Part of a small language model's weights: biases, 350M tokens.
Each number is 500 + 40 x the weight over its row's rms, rounded and kept within 0 to 999. Layers, rows and columns count from 0. Numbers have three digits each. The size before them is the row's rms in percent of the matrix's.

# layer 4 attention query, 384x384, rms 0.0947, rows 221-228, columns 0-191
102:530467450491571550510547474558464450501528460493512538452499540583557545449459487514529470492533540502421461524467590524556508413501494510435483567520530501517499483498436525558497517452522495476500555492602511503415448416452451505496491511463465475558493414531531474517477500478551546459494494514467413451511458544479462530482524501531518512478509537504478472521393509502460616469480490537508438421421535491471483454525569506610505530525475488462518468566425572485520541530447579417464496510552522527554489487445579519494487504500490490438572542495476504529407552553465508559
108:466469531457535501491560462470531502533446554476436470569419486514543535529478520500502480446465495507484557494490569497500465477432509539468537474464601505458602562456466490510478486456527521523570488498544441574537530543469553525569511533523501491482488526433524491427546558411534424437490490511488490563560473512517528480485542470524475497504485453495521474466495415447370499515474473487432449456513442453556487519488457523552429456601498522515550467504486536462466476461460496528532508470467499445522493495532440491517537498445498518502456485491493466514518506447486472498
100:415459446514435528551503516498477433499515442582524474606576524499495471482491483457481576434524464564433485487504482508487510556446450520513442515541492461549500478537479533552553481510521496539445506458403542427401494503545422459537518511512559524509481551559485549506454500476547568527560536492461487536496549484483461481445415484467518481521458451453515523524494526525524575532511419476494547451483495567537505528509532507501541451543557504528536564466527518481522450431451490518486438560508525505515473450493507484537497504486406488508455508446524520500564503514471474502
099:469500526534496508460565418493447558478549484480506533495586525561513523450438506448494477460591526517418483512443527528467549547503435403510446519557481528530444446428506521515482500538496513499446437466493429497526438463479450521468535507539474524441529541462457515528491468509492477481448495592555482486468450472572454551466484466520491521534556544465421523526445472468541467532482456476588466409532495538491526494567444466468465558515515461516447462518473442503545534550533565478478508503468501493459490471508474485498544531511495397522453510525425465489511513504521489482
103:503451555537501586474527418477533531504457460580490544549525508515494487507543526515512574547545534515502558482468457421522509575485458472530480432549547457513529513526499499510529460406524461473496460421523464517470546508450473448476448549505520471513550563449496538502536473483524491468544469455471521498456450521477490480497498373466545494476510559446529448443458428432523407539495539593520562448512519469515462515501485484521492432434520503458515465511559492546526580449465494557491491504490577463511417490496557568646484472485541518372533492450563458564494466517454507484
101:498428465514515528545453530501504465497458428508501450527440496514418486556476454597512418468560534509459514488500506454451533443555556558476508529517598498529539618538446485521527524474543518477502513549526489509464557494515499449471454507513460496479491434481551453457497457467515479510506514468428509513413489467508516560560508550477536525451537504519409499442467489511512486515441488568536540535486522491462496492520507458484544466447488484520491523521588605486507486464436431436449497511564515485555527515486535522485496472504576525489530440512486521531444536539544564486
100:467508431452499541564477505503548470576508466546530487509497558515524489514544612415507507513540514499465534507491524503457526489428538514515531573512438429494467517478456434492501482504486423545496514525442495511452456527474543478556461574522518495476499473466481540447518481425607507434575514442483471520592482400526528515519548464490524476542539525520460531511489400488479511496557524465513510523532468479524552519504539471498572487518516401496456417517485561535483523462494514490533514544575437517510506468538523501533466513494516518457492432466468559470518474485487485518
101:499499425523460482469408543538525547441542501566446454472531503504461499504487521545566485482462567487491511547490467462445505547498484492491480542643494475492503572419408510497469497553480500536456459519501501557455464534502557498432512490511576529486498540511513470525472507553479478548511534564437547527529529405489475501478533511500460471512500470513469502495543546513493543523502499485594489577426505558488487546458465512455551516516487550539515486461486487421523487525510507479588509547500513522564446478476542524429524544467436470524535453520493556428518524505439481423
# layer 4 attention key, 384x384, rms 0.0875, rows 221-227, columns 0-191
103:487559542486511480429570516442550510463431462515529567497534481538494520471455426505525532521542412440481475539516493431505504533415535471517512480494477489494560503452572489516533580518525559498462484585514514519528488522437555457464427488471486506475364421509488424495514492458470485484535520479528516495459493542495512551564504521500519481508505560533501506479437537492504489601521456490455488520491510469443471540507415556461514545501586480442563497520459482530527392509453466514482522478515541554482553498545503506450450468441519481410479547578526480473444505615477469503
105:516585471479561454494514428474527507557484567458448426528555584494572468524473452474510455509430504481505586558463514560390465477470481462419517434531528423510488488496487477549531438492471534601487490523517461465501443543542409578538438479583469461513533470452449514466536498517520487476456486560503526482483502520518572519507496566522491515418493461538540529502537439450456524441452549485468498511499489425470487519515521512467498482529483454548523477486470444531441530490451431509497516502536549483489500463504469531495525471579536500503555508535440491482459445433481482549
101:506490496496523454544468456458549501429475466529499465502485466509459533453560579462540508487463517503514493467481435529565590499466554503511459501541492447546499551507476594486506562527436454560531473550435557476488507445504508467448546566529500505520575524499474542481474493463500471465554495535480545508485533355507430533567488465472478445485521440477473536490525523524517504513527486521495487520576525440548510434562529507457490465506552487477494483502502490493470479506487451455569526530437524543502512468482493446488503483486404474543478577500513490513546493525519554437
096:433464501505487532465475492500448554506497574473473564524529521502553520524481473548463580504555394525603462432529458397489519499548508522477454494551487523589550522496486538477526552498509489444465568477477453492529440557413485457502512437495574531561531600558489476502483508501461480409558476526512563428469508494498486522446451511500480464506525494504464531481511412503453477497529454547456453477491459484537486505493514496469429459448505464522487480513482504491475501523487530486530520484460589557426447540484397557579487490482498548480410478503451509527524507513508416497
099:557487548525507535487507458418504498443534496499508457497517539513516521565542544423490477486490446474530480513469500496474542460511516518483514526559533501502460476494452464477504502527497447542422517524517462495505406554473499552516579429494501520558446520489461548487519465541521466528523505511509566457529487486525439508397517450467507504524531478536490596603555450521501532494495473512491554547540471479529504532517536490504497373545543505506477498501517450535430502550457471590424556454467488476473514561518527496518505471461483514493516519403553461466471492437482514490
102:502496520498501495461477492524460444427553460507477565517464522430449551507466535530555472479532413465505485493527493471539508478519512448503597486534582470511524470478521457509513447494522536515475572520549525578496581501552413546476515506501467495519451422464489498503442483542518494558490519493531484471524521423572526511562574557461473541494505455502528560513460486512436474446502503441529453532438424448536436513365548450540536409550485525453503456530528525519472500467517514484507530518524541509560490474527500465465462429508492493476589474445521477583486547515421556539
100:504536431476528446525499437562587464472452455465466475503547553458530501495521589522418533494483420455567497483499529486538432524457528533513430502485532469532458441513479415482507421505473513485537554483448494479398513500460540475533515470487531552503511490475517526460463499438506485459562468459523530536512516479479463498573495419480482451465503514471547540521560456521497508585525486412561537486435548458601467541475518523580502476481512471506504427547458553475500578601472482540591517503474503446461551406601493472516469458474537531501477466506481485554482447533494483491